{
  "n_layer": 15,
  "d_model": 96,
  "n_head": 3,
  "n_kv_head": 3,
  "head_dim": 32,
  "d_mlp": 256,
  "vocab_size": 14608,
  "activation": "swiglu",
  "norm": "rmsnorm",
  "norm_place": "pre",
  "norm_eps": 1e-05,
  "positions": "rope",
  "rope_base": 10000.0,
  "rope_fraction": 0.75,
  "qk_norm": false,
  "attn_scale": 0.177,
  "bias": "none",
  "tie_embeddings": false,
  "parallel_block": false,
  "init": "normal",
  "init_std_qkv": 0.0372,
  "init_std_o": 0.0,
  "init_std_up": 0.0372,
  "init_std_down": 0.0,
  "optimizer": "adam_variant",
  "lr": 0.00317,
  "lr_mult_qkv": 0.5,
  "beta1": 0.95,
  "beta2": 0.95,
  "lr_head": 0.00958,
  "grad_clip": 1.0,
  "warmup_steps": 237,
  "schedule": "wsd",
  "decay_fraction": 0.411,
  "decay_shape": "linear",
  "final_lr_fraction": 0.1,
  "batch_tokens": 16384,
  "seq_len": 1024,
  "doc_mask": false,
  "train_tokens": 147200000,
  "steps": 8985,
  "dataset": "wikipedia_en"
}
Each number is 128 + 32 x the weight over its row's rms, rounded and kept within 0 to 255. Layers, rows and columns count from 0. Numbers have three digits each. The size before them is the row's rms in percent of the matrix's.

# layer 7 MLP down, 96x256, rms 0.132, rows 0-95, columns 0-127
100:106121195114168099087147202125117094150142081131107108162103140136114075154099176131153144102170114135175164131140104131094136128179130117148137090108091103119108150126085138168125166076136149075148138136155194166155177131150196139135125116079172094134119093161117068101106151098147112111139105120100150109146165113165147149135155146083107116097169152078073102121201162125213103186148
096:153106132162041117089158146109074101200146099177160107105129206153144153089161177121161090091100138072178144150144111125066103171156163167160082165148169128168132191130130150170145119140122155144162098110110143114154118088171102171115134087136099154114177132134103132098177019081136151150132154169127123234207096156081163095112121081118168208179106159085090105105151120142097097152186
102:137093094105150093119113083112117130070154144052074082129198109149124127091202163134185152139148171172105044158170163119108134087168105114130062101125151085169082119091190148113122077144114136126077087118089132096137054144083110134111137156149104141150141084164145093144163119135148128127053116136174138074096109136161111080113163134086110118100093141143159121179231138177074153139134
109:098154137114165161107134133216136102095142073137093173096158150142126105120095167168195153097137139168131114123130196186058168165140094114099187136182124090050110205127073164179152101141160110131136149187169135183165185114164182125113157116132142163148115166121064132193130118118148097092146144134143155126111129107083165198160068084120124135058111129087141147144151090154183096104131
092:137159174124130090089111110127097089166114170113088128129084157076094131089077065199143047114119106143164087144125188190050171163157113136160163108104129164098144118205143124154166104115094070144126129101113097116197142129162162153118161120111107163116186095124166126136101121116113161133111157107114159141114101091113226151165112131075131196158194125170156142098090115176131128132097
100:193149146187099126101108080166134113098126114149058116123171106134134109126114045095147116148173205119119114134099094106126180118118083186090099082122170116081108110069130165187113159168129139109133146138186179149126149110056108189113124126079150130100152061134133158162116097172136204138090122145064134159105130150090123109121125121060085121158159140086137153148126169137188086106077
091:117170137127120145133124090135185108119138130202133124047098181116072106191095099147154160121164149165121123148181095124143146094140151154149120128109068122111120128151070152079178163107070092115057120114083135158159161059094121138111177177113112128112159113141149139095177134101139081120121140135126109126121130102093129156181119149183112202152109147145142062118148131163175190094121
093:106096125126128046169132089099166119090127168145085095104107125050143113110105191168107119149186106137141159082117098134078087115131158179037118156178115075138156199109081093098103116116170147168125152142108170161174177121136187133121148069099093140113095102141119126116147179158109150108147152169071166087147099149131066135067097149174140121192079108100108143151131093151176129149129
092:106136132138192136128142124130108126137123157123125129109067114127077133107147065193115081136122098131140130146153120120085131135095110100098123185121184132155114078143081136143089098140087169093113123110095112136150172117150114099167167152104149106133133116170070153163061098081190097127150152086121141166105099102143146112151145189129159087140163159190088118068096122165107179154054
099:111121106150077113126136134155063042096110114163091120091106116118118127149111195177133079138087102086217094141156062089075100151088143092156113155144153131130114136082136131172161109159099165170151157133140154125139097070093153137178114091157060087175134076086156152092142136155096176138091193193149118087084122154094136113131162136192157142160112132119137115138031102149120177106154
101:095140151134112117142182140106133141121131171063188179130120156095176131132108116135094086119133134176188066117142136164114128079156139055143124091128153129120100120157132112139144154142149107137159148142117116148144134138169188104093156106163165170190163181131098119141091111098124120115082151161178109200139126143099171198144084143129176141078103096132066076119070065114157189132117
101:117151119102115133182116120195164180106112135080112105072077144119113134145149129123109141128107150103066124109104218014140159107075128149151115080073099129096145103143100157150105111110115170155111101128087111136149108088088129135181150133096149101161178120152120173166178104137092141137016125139172120139101096074145139078068161153117134139154138188174161192151062124150070121086148
095:086152121051124102076136179135131146187142149126102164129104142155145183086127177076162121106115081083180133161117130094075147174086175117127082155126175085080178115151143120150101108091121123089148151140160090089111117138159132101174129111153164126087123162101094161085081107129058127081087167089135078142140131132134164122087079163174175132105080115176106187089121109112124068102135
088:150095086139145124123136145103154101101103111124098067150147102079166135131148153094125090116093066212134135070149150152120108190083095166119017190122132137144106133188104113155055049139170118067190134159093049159083122182157122176133171133106116118136097136116142107136119108122146138124108118154155181141121137169117145118159093186148147110109119095165078120127141148125151148169122
098:101130154176123142153105167141168165098148091112072107131168139160194122118160128113086053134099090142140116107171092141144117159170110173105128078087121045117079133131137141156131123118113152068162165139118138163146153144100121167099089115093091104128115120075145138168151167136159154171182189125070205084128080114141150143141111164086142095066089123122058131139106126142133112105165
092:159121110128182078132126121112160146154166121166173087100104128134092134053157089085121209144152184122125087107077084091153170124084165147094133139103130164169151124095100088136155114143154148119246153079166162118051145146152075136116144186139075084120133142132134108141168193127051178134148183088165109162151155124073143116149162126142152124131113151183158181145132119148078109066096
092:096147090130077100153146189098097059126106205068121089132128124173171147097088108100156128169062157058163157220105147114080120101165081109121131149135124130223143082111171114121184086141069130047124149124105088093158169149092106137110131164171135106149138103157059176160161116176086189159102108129144110097115125132164141129157161133147141138135131114119088104155098074202088185139035
088:200152148054188095133087190139162183164120121161112130130116136123164072101112160155186107182085154152136121117127109153171101128166138107129072167162109114127123097163111095132068129109118044171114122123146154123110106096176129156138132107146126093124174135135118087095133128132120150094123047176178090113159179132156118089175125188107101164128136169129109049121133144183159142145174
094:145135157094195098128050140125108132139150141162136151129161175143114143143205084155123101118173128127166170142128071061129141173138159106103111117144101112120118141117136146151132148149117150153086135148157113119105144159159101094092150179144093092134164120103084096064142101124103114119129182171076104073118137105128129066143180136139090109120121106147143106121058077100148118077132
092:201115174096089149116088105154121171151136104108104088162168156150123150173125140083145176146102128174079142119111173161163100143146178163144138105162110097137097096159093133119134095145159107110146073099118130073162053150079111106106151078160141125145098160108123132114097107117102129128156191130132099117176212117137147144158148138125097159058075062149079159163139122060101085157120
095:127116107121104128143120132107121123140143111119085160156110138103134150132122165115090145183115106136126103112088133118127140179185176135118101162114096177122111174165154107147126143143117105130138134189087200105169101136103135150135173124073169202080094144141151161131149092119100136095137059182103158084147179139118073177136074171129087155080165164137110176098139095095153116151165
097:106174114063112091099109084154155178174102123170107123073139168131195114117139143152181147140067076102147105133159112131172079180185126117154127095127203146079099146136178131111116182071127100145093103149130152094124119160151119150065130122092170077133134158118148151151175139106117091113123086123176143117138139141123081101120098097145150104189154148112097129069099118106136086085084
107:137132132147164162140127053086141166117126147152115166132046135116110145039083161156084143119126119156109166129033108127158107138158155101158103113102122118115072112095131185154081094139164115142123143129154119108138191129194121123153145139133100157085199128103117140078073125152147101130130111105129112113101064125196126088180135138167110208118108091136124115066090105194114189088162
107:198123143146077161155159146072189118147141076134211096103084173120121207133160185070150108137098133143106094137099163063127152096121124178142153091145121128124143148181171098104142100121122148074125148106138139157122168096155108110144117103145122136240132145133152153106118183162097159148111106142125203099138104078091119179145098172163106166108129151114124171138118150132111123116176
095:128171207139113111107088173152139134165126149069122148123131191136081145120132058143165115068088121167131079136118052176159129120126089128166134194173079106133130149096143152131165140066161151185133098088145142132094118136186128140139165162143143146104187110116146098155161134090150132143059162138153115163111042059098158127146136122116134124129155149139174075067130110107120050107122
100:194076086137182131165123163092135099065107119142107156140095129133084133187092136092097117080100077116134111101092094099095109128169153140079183179187139156154150084133153105094129160153198098139067129116072133133097119180143105130115123100111097175133075162136130150106184166138130115153164170103129122149096084140078182163166147099104120071161120105124148094166111128085186110068168
105:175096129127153119102134098089159142074170159116096116072177132100147107182106048121104139141140092085122115116200148103169139026127067118134150118133126125101095032101162111129141074070194141127162115094174168130153076155103086113103088068088125144122164059095136118066152122106107131134167112182112152182099115028195118107111095128130103113106122077158154174147152150114132114078134
104:129174098107074134060195099172132140132119185141115151158101182106076115098146099178195104158113097094151113171045163152136178072157105187127113169103071117162110080116146147126186124149049153099124078141116127123107098100139164108113074116132138154094131149156107112150099121075099129133133124122147140139138147194117091146158117108101117165179135090119175137130142125159138147092090
099:112113088107071117136121148146161123114107151063171196150135124156123113120150088137140114097131116185210163132144028140068197131161116098113117159161121101143134183142106127156100129144153124117091211167106096131149161162125109089130204111139141125100115156141102119137069150075117104105139145130120105148120067089113168164160112136066120162173175127103111128080109035128117098094153
095:144142123138076134143136169164135092116104116109105100154106184158100129137115145117100110101106148149095123162168086138103166153177108162083130113074061116137146176149139181132147113176106127163143189141087117132111166100150170126135100139185092127121149108085101126208104122080110176060149142161141087111145132121111190219160112152121078185099085139121127167148056127138138116134131
095:170076070093086130056143120118084167124121077165095070132122116156147069081114109108120181126052120074088100065129193092170197144087133131160131087165129189134107109115129127102098130150144120171084134144108157089107096148163142160096129110136125135170109134115164160070112110131125093130097141179102162138141099116194081065112148106122134132144098148107075142154128152117150101130115
101:189155194096105181101142194122155116100148170081123176111145099091091159101134137108140117131077086111122122114139170167143164142107170099128185147092140156159153148172081147157150131106158105181133162064105127180142127112113162108179121085148098120153122148106200140119104062182116154119159167091148171109035107106096130137141137130093159090116156109100078122157082146093140141072156
089:059144058162191182114173157148152085058108161128125164109129119097152068138127058163097158096100080113096182095070089162107186122097113083119151122156075167111173118147162087090103165140134112091118120139167133086151135116155072149145096087136139144139149198083165165170238168109113094125110167142174124141121161107149089114171150132164134142118140132166147154087120109160159182092081
090:115097175126098095075144149146104119091065124172098095136157104086201174140118114090136143193045166072151141132099125088121089161060102175151148087140130180110160152154164049104090170148145105113119101135139078101099112153148079123170134199073124128175125165153143131157173176197173167151142108148183083130136089088099128123104136109166076117083191105134140146122155192132122096133122
110:108147139108115196136119200164131072148180097168200121116150126150146135116093114109104074111164182077117164069117144111181155121142136114092085124121135121170149104104130131101102137152124195102108121120109185102088148157079064090146181116107085127169155124092087147048143166122092133104122112124147154153087132172086198128076137113094174148100137054171141068111146138111124121114107
101:126117121118160096137209118119153118083188144084150130142089116102146076127075178161116118114123177125175131134150151106130108101037169071127106153098198199087167095085119149090069162116150162106139134171041155095130128152151134080107134158151123156132071129129105158100147132041095084186129116108149124118091082155110138114123133097176130159124040180104150130181129086098138084083063
096:110098149167132158062123172132108177148147122049155169121134114104101095143160130157121115094108106118162117180083131147129088133131116141138128143083111153128111123189092139147105095150091101172095084088144165169139127133198164172093157155123157146114103135181168098137150100117136135147169124149094145104188150156143079088151142126123160093116088182141079133090105124126130096197148
090:146083053094151144116161095179134113134100075126116135141143164120170108136105182149161116128103155139120097188149176152157169127127084153119099160096157128137077124111160165124177115182095133166118101108103176087078147147103059097075088091097102120132132127162150157112136154148113083065177139185137151140152165132127166069136160065151087102136137118053109156154127119169120097166154
113:133156194121121145056045161129127165065117115135100185081104142091128120136089112152154089151136086120186131124129137134109116111079145109133173150166101124098173170092141084123133158162130128180121104131203165114135114120084185150143123088129108175149118113167114124122112099074118141096115105070115117130175072138124129115097110128107134140226165116118087202107165053172136095097171
097:184174116121155136157158113129147099177088141137121155057102116059103127086188045136140098134147117105146093184090125135157103092122056164125146131104157141106140092073118149156132144123127170107133081137077131124099182099145113133103136163129126115211136077128140157145143120089134109143102112117146116138110098105137068122111195174172080167143124147134117151109149156094138058091064
100:157164130156177121163100089155122107161107151131108128091142146126157099147152111148165136095170130066156108128089086088095184140110161139116146122110077075132097091136128137124101145121109198098072112093118120116191090171125107114141092112133189062137178088093111120162102107105174118188153105144075143131093145102114146090131115048062117165169083134153143115137147106175075160131100
132:067155134091108156083122180173071120165164129134121177164110131134055125151079127066115115152134132110147178128138149114117142095111127106079171146120096116110083077127162182110165116171147165110115088098105121109107114096119119108163126130124139138107095109204128152130115168068082132087124116088170142108163132175159171144147126153103142171140104146145138138099093070127169099122105
093:067135102136183155101165102080198112134120145137113113208112107176118165141114112130153155098110115138143104103092100147109140107112105153201127196074142158106181146159147167150084163185082110134106148143098095114085133138103217150109110183135177158156065088102134124133099115115101183095078169081157094109142122140156129137157137094185114072153142108139130136136084113076118126121097
108:056091194141136190084137104140097162108144168160139120169069156137126142049125084155187106071147148131100096096129077101128098102116111095149150120148135125132182087146122103084140137130121142158177106113115167112132117108084131082147153133165147081126133174116135194144103127109139156124147141141106123101125129094107083129080120101077142088124070098103097106099138100150110182098083
104:105089116119176105120126178121072135141090166140100134068119153152156124087163102127139077122154086047098111110075129106146161167096159132083152098121151117150169141141141140103146075106135094093166071072138142163105161188177153139086139115138216080124194167075119176120147110085108105157147143138128082096097113104169101151142118120091060146137112119112114124111164147139141120138136
097:079105147157152142082086092100095116120126132170106150090121183126172126050159119127137089072100136094183100114111084095127105126109089182110132130117112157108132131143114150160126110099151112136114144160168145123048125159163143139144102124083132179099123129111162183109107131181084081135092122115109114171148103176149078118139156127155111159155118085112106178132192131150102126151107
097:135168102090108135133112133136094111148126144135222134106125156131099189095144147143090199189190157044064080126161136150164160102078129138131136151123116130109095078128129149132125106094142168133150053149158130136162116098072127110132151128155097081126123140139147116139131169112098077122090090131078114145159101143154174120132093149104113218112177156121116143133130149094076146163160
090:140078133179103162164091161155117100104101102144123195187147127084097176139115094040126159116141126145087132119156196126148182057160155061127145097161243120157143122133122072106088161130085129086139130114151139087135094118084092164147081095137091155135135104101157138140130175138180160169184100126179160180127122099074104112133082165120136162080102098086196128151141138092208136089216
101:082133097089122162102117152143108157091113163094139148100066084112116059107124080156110151161092121131131120116120115165092158126054123094138148101090105130116156160100171105148143046142074092124118089118138145132109081115106089153150113117136134160159113053150096079144107099142096144168135166111065163144146100156142121100066116089160158166131099144186172166083106088145086104158058
096:145098051101078147143085104109155166060091159120137134099144111162118112152147127138145134114179101138131142071151113158121136100130203104111109117066140148139146134187149078168172186127130141149119135140057131112094146154086159171150121113059173108100105131146128147067198113119111150116128121122160126087137130105136065074086120123119123071144148119064159093161117100121132108141118
091:107106123082129139128125102120076135147162134086086104100094153114156208050125165170171114127094155099132091131143160176115155168069106138057116092157132134167176095099168139077096195178120082105127116129135108121195082086134187134164076127185113142110155150055057143155118111127090116115094155147121108147132139156070237179130102120077100159102111058104103148077150155124135108156093
099:109124164118062164104128142131115085208077158094135206083163109139169169159219145163140124079058168112123092161137139149203131134062098075161081120108085137046148192125113135107125158151136119148147088132102154089147078122149102148145106130154152147154149169133178114081138128128091146177146123182115134140088071108129081152157210131111110099091142156144133079170138110121156151133120
089:088130118150148174156109088138084157117165117096135124139121086133188172148115164128084160077136063147166101135126084124142125155096138136146103139145110132096103159105124118172123129152225140175147106123158139148111136106142134111159205103102107036118196204086127127175046174068082084080094125094138085112137111128196173160153108125155136124139066101133103097183126100147111154168126
089:133130137129167086117102079041128158121143112104092116121128101160107140083121152124097148096177171097072099095137109132099135116160121124124064157098123113167113133176173147101150083141090119167142161116165104087150098115128151141101132097156132130098099130178136085172138104103136136141098096103157095079188145202138150147062131144130136129138079168108169133122145120180117131166102
085:148097158143103112122122118100135108146096126119115119121119104146192123141097133189129175156134143109142068206110141197172120091074145152095145170083209118135122098157113151111095130179128131146122222087069114081179080124064114140084183099141098120166159120127164071114133078083100170149144092073087148149071130081140161160165101188094152123162175054118139165107155109163145128082102
102:099158156136069110137130072090073174071117121096097161118118119121116104097114075100146105092135122143089149139121118140145100114089111159167130113117150086167091127105095128137137101123060168158090116082165171108178121061098134095176099115102213044123149077136085115117175089115080173139128151158112130125127206167189065110070160116155176112136137161099121092112101131104140123153141
104:188151149124116119176090106157093144090111133113146119092137126143182092116123118125129130097143106126147084149139126121182123097101160133123182177094145128140125155152117140189120137135119117132107138149130123088171144139126140105113127115096063091093186152139088160125162094161182078089145060053160125123113124112142113134112135102142156134089075119107160134181091111084185166135086
081:134158132117145066134144134159080111096127138106114130137170140084148083139136111114104119102142120105123126150124101147133141182102142131172096107094186141184116126109180147120191108160134154122175133065121111139087147121153112170148155061060153059128160126151067086130159162128132137123122120153174105089131113118158120137117132113127111052123074118131159168144146109100108183163122
108:132135058139121134124154098105132169155186163167106156103122185162155109089184139154161111064183162124152136066121147132087117161133150127100096087109182128150124181105105117117147160152175170162160111144103151153125164090118121201139189169076091153129113055126177144125159084128180159171161117129122159125101111106122107073137146151113148160174114193140133099197153092110099137095120
128:094094162230153131158093125107114147112129138151125165167143116135166182088127096180105155153089067141144121090073119153132061115152132177110188137188101134156218160106122073105132126138154122105090176141162149100142163148152132166063143133107119195112061143122098144103170101138144146166169126121135122132104134125104115155116131114119200064120137128165130131179123118069122148098117
096:104149115189161080145144128065088101146145154160135215165144069148130114110073060180126102125081071103124104133149131107097117072119148111153143097142185155124149130115117121113088139123156085165128161148178131143140174182125108098095192158055129120089104140152145120079152174094093112126142180103190128090117121161082075154195131188150137112105153120182120127057132173153157102114076
099:139183159158082126159064088112152128183139127095143123154179033126162155131111095132088129132162124167130079127089158107135137122173124153112137212162109092134166148143165090171106153101181113090142121131139130083047087181140099140171158124064103129143111132128092102075135124088126095089168082168121139118124123065111166108110158111089159107094173083098100153114171127055184168097143
105:152138132133186137118110115125120121112109152134132128124089082146127111117122099162129113098127156108098155077057074089126172192084203110163104076115168123071112098112135141071146227121127205141143088124144148105127160081126063111181135069111119118105166103130168153047111132140120057129085080134102160134138148087168100126123171148079132088139125124101080144115130135108099131076134
100:107112149142105134124081126114130123159089086111111106141151176129098105142198150148139107138060135107096115127100111110119076167119182112059144085187106178106188117178115149169071137098124088140141142089178138183141134167129163195095172106154156096120192190116101150167185127126176086085165160149158184086190083162129115127153165151129198140128126140103112107115086148105090154143104
153:109104128168101164133115097126115078111073111126150106155158126136151127157142076103081132136127108117135070117122155136163128187202168171103087151085098145105171088141117077135112076184156124147127122153169189088148176091182139139093148096111147100088122110110152124146113121126097161171125108199112184143159129158109172146175096116116158095139098130129154149089149161120062137099121
109:149144078117131096111155136148092136100074115210141175139148084155112123121176119137093137105162136152121102169132162079126106128109182092093145106169076085078119229099099110190112111109157115157127093105099115110139117117176173135153115080088070124080095133133175091157115138159139091096111076119206105110174147049141162095189167150096205107154122176102109111143138085111137136165086
092:136124143136164106141146139138090152105110107126090095142125117135145058112154100102122103160166163150161119117167076082120118138137117135162167138106081182105141128145118064155169151137194073130211130105143073104137186189125118114148122088179117087165136121136082179150165096137126146113139071129093118053169087150072100138137154151104113094172082118188153181098096117077128143134087
096:135134130121154138053141155074176051101119153153098146107118101158148128130196140129136048143133125105151143130158142115116108114091158089106066136074128129140151065119166192114145131100149132160187117126124178071130063117089167096104133127123077097113198122089112107099156117190135071088131117120124118124097104131186118148140125135116105155118159152078153100145111113066136157161096
098:143153109105110083089134172109092158079207134095142116145143107132158101108091076131115049174100163111201105141091154113128155135144110117126122149141171135106164109078149150156135125152177159082105127119087117070144127141118116114063142126122141132137112135129150116079122140057179167110125093129043148077145128074116151148155140105120112118146141098144124077174107122069134147122102
098:106103104123146152134109182152143067137131136165145119169107143158127128127146148135130132085103123101130142137101108049113083182160188138077159091107164116076149063161083170143123154091163157124085119144119175107072118134136145164130161128170131161139166147166125123092124151089155109108118137070099100144118101156163100137099064116145054146113096138133155085121123126119240140118095
099:112148145080125104136145128112186150130102140173111129113144161070098085155077144143120113158153053198106143142113121098130180135153117145113102126112100129137093136107179084117104133128167175107150178149139110130147076087144085141147181155106079189109110163141106166125101134128102157127108117098158054094097148138146129106155133150120096051147104143155160161138143125092118099130127
095:184092125160139145082132147130146127044213177089160114152111093241115089128116107111168164127084152140125105135118110116128090095137095162153150157140081132171126151134067156151124116162055140118169133138069177112150124109150114131105157156140113114140126094133075111110127148155088199116158133134078089137098140086160132182139098129121086085108131077079088089145065130137112193126137
089:126155130122133103145143098107120087163138105075078149204113177092135141115110155084103147120083156201140096100137161147097144122149118173137147072085151102084161129122143142130114144063085119114115101208128179107173211104087144165180116132105158096119048149152156127109168125138132098110173127145132112109121091134079090108150138131120098079139135079116113103197131158119187173178167
096:130133176191098159078143157128153123108085175104183127060128146125107116089167128170135113129112111130128110117136125181158105134138132123067185132141124139071158125105175156158179090156136160158126113159119221119125145138143108050124186066187142098169169109088126095168094120130138085124153143071161160189105076140115126052130134093064111144125114108095160129155134153145098165185116
099:074193168104130074115107134165161123108132130157113111166128073158135108106095114126140123152133162119160162158150113117187127122144111125148080199103105138137137060170105131147124126074137117106131056065078182124103110160091126124138218143163131123135101032108153143184127124104154160096101133137217128095174129119144126096128156119096146154074162150128105106130175113099109144142072
120:172094037129085085180172159144140099147122112089182126080102151141183109140087134139101104157149071064105153161114118087141113139171119164058144106119112142116125099154170137127095090141136125105165162124136173182067115127149084108079147138095098111117118130181168170113172190131091136110117108166081106092158082168128079109090105160148175107111138121141152179131151152105084142145116
113:182111124177162056142077113159097111132170033128118108164115155123137141094118187076127073137128134177110112122152134130110108137119138185137140111109153106123168081109145070123067208106192124066120104086139111191107138158139173189184157122128117137122139191104130179124082159099138172087156172158065140124126101168110138119177132094155133148115101101103136122179129133100118125105208
119:133112142077089153142189152077122145163161153169145154153200153156150166105147191092123120119116144132128157087171111113166103115139110126131145099187136110129157110175162131106143102083177130107152092076138154158075170122167165137134161152112082116181133072098224121077119140137165129152154143137122197092173125103101107165118140133125083066127104092148101156146155168125116143073084
099:116064111100140103146156142105172114107128075206179092159085145151118136158073138139123195220079146140154132148144128149106098104105146167194141179066146172141151136173126105137138149121124116113136140128081115123124144144107088122101099163146099148169153073100133189091141173075112178125171099076152130091158179140097128181142091162169115182175148067129170152107129114133151144174104
105:138122103187150108109114110093062143132137124101145131158123107125150072157157081145094132087134138169165136067134115144169144138136157142151134118138072105068141161108116159159090131109148092183155087099114179089108137096115101042117150141160084117068112138095129096124115162170057101124068097155094145198120100066085130157162129158170052097122158147093127062140164144117140089044160
100:111111117111136117178134159054148123121140171122092107185163115114173113128192137135158085125118120160153120060145110106128106097111094145139123171150101123139081122192123127160099134086152101118105072123161084080123139149166159144117145109081189094029100173086138097054090143158128091092148170127128142111132093136173099122099126110097117111111108053167104131104109078116153170145104
104:089155150167147158050100161142167161140130119128089153147134094140092190091067137178145134131081191195169143098148108182147129123075038162097166132125105113033131124075117140137157193156147125155162181177113107201068126142122141125128154157090116172136093157112142168105118145107152134167101053161123182081130140105165158146114128127094148071176147144043104125148111118087132166161100
090:130103129113137067129095133128140089098139090078115161138174148116186107069102085152179040099157133147065188147098153110125138135136145117170136115140066119157143129179139129148148118134196153078085121109116117124174114133134169127133102081100140101142133125085139152129137100161164151098111098127114144118104141071153076112138147111094141075082125159171080091162175134145129137107133
093:084132131160119144088089120185181106171129102090121141124156150124086190121036169131124120037157122189112131165129130155145177096159143121095114120167129097129129159126101135132101133075136147113082103127096126151181168082125080124169162144150111169166146096089112089152085124104093124091056146139108130103135136122142184161158103185147055148156109146097130097138144103122162155077203
098:120126181162077069079106135150167158111131084109091127139082123096100079118089090087120124131079099120146098127095160127121082101192135122148125156080140089094101186119182148092136149155184103125151113202146156117081211112115110080116106144131126141123137096080088136088146122094103092128147186096080148121111126088105166185195146115122148138103087096027062115122130086117163140163169
093:150085156146095141115108120107097113151098123127169098170170011104136200083094195142129099107165115157162126150125123131121130184165121164091126092117105128124110120177156121154119152156186131143136200128128111113113153125165095151114129129072116111137101185184146177126151135125105169123062065144158139090128145087142142158141135128189150112124124135149126072086136140113111121174141
103:139114118111101151135128169130152146097135097147175138127190104074124121103094168141104147165089176118069104150138156134122111132144141119142200155126121177143112097119168208118181079153173145103152151147119110123171167101133132148137088187158144160152078098132134183122173137183142098140142162179087103152138145187107136089174137137138163140127128099078118119132124154099088102147172
100:141091108149143169110098144134089146087125126155135096109081136094144088171116094146165131100174123154155110153107153142134151103062124168174131123190165121112136112122159090107153135024162125180144147130202119089092144121125138176162095095093143164129125113156138134114142156161107119133130113096170163158106136120202120147088135112114179113176170182201152130119107148120144137184105
099:123159110180133192083131147121120083126118096159170115163152131166122119159114092131130115170115096144090120164140178133174162120119109146133123151145134123094095099076132160137161139120163155066107183129088096133114141209137112102110077094086144092084150144144173109137116159129165142089130084100174132181114161146169129125128084157153124078110101105142090107162188119067129070202164
112:157166148131077090156095074114093089106077189168162123158123107076160136068105081138079124168115063066166118113130207069115117137129142142126163157163104120124147100165202140111152119112157153126159062109117097114160105152071111101143057110115083121071108077165160114118113119128125131074104134136133203173099093117109118107156117126103174138087142073165120112054208144122089157074114
096:132112211114169072125109133144148088150122113069140088145121118131112099106085125176188188070150132186134129109146068146126132135086182179104119098141165124097166065142110130122022147124149167090115110151153079094123129109130083129157119184139084140124192188155104157089129098104153052151202114164080195125132127177151112125147080079101114143104160127117111085114097123130153141100147
104:138123167151141135126121149105150117134057172154093110143146054151112096127094084127131215141169078095101099100112085144076133148150121113081176102163140133104126154161155134128149126141132055182164131179172159196132102106150117166090158171121177095145134114102169042153108102075118203193109115154124152134116130077125152162090162119123113087117156089091094068138096096164102152124123
100:145167107127105087172116100179086178176146173148141184152165113134175133117187129131090058074150162170135123148165124096123089093199145115164145173104162164118105118143159152107119190125083134102121131120126069097123115140113133151115143073107100104106152172064172077179084147146117071113162106157146205164107109148154125174104111202139138092093167098137159112141156138170150116112155
099:151142162096161124111104097112154122095107138106081162172111104077137098048119116159068176114126144141161130091103079203072118146159131063123183148117137102116108129131138162108156142145161116114164111193091195109169141098148092143188151122112153152197098125098135112141163146142143059169100111122124155176132089090161107131107167143130096132154111118115096109099122096107160176106108
096:161129109130157073143161088184156125134157123146108115165045135141144166152073171167114138104121149179133152175071122131158172150146147103127103163130150147181130179136103129108110154091176097156090130128111156127132130075100127116124106167029167158161101136138076157117146071148119112107113138077082108153154173108116156128113141175109089148140146109116175104169110132137165128100149
096:127122162164121134041106118123193113128195159152166161063114120129108181114130180112045124068110136146198110152104174062074133177121098129126163108180142131138118063174125138103137140080095159147147156080076138095120120140114127116144169111130125097136103126134149109137146204132147167108096117075148119117124154134130154111181127104135085136097158089203183146145145203098144100092184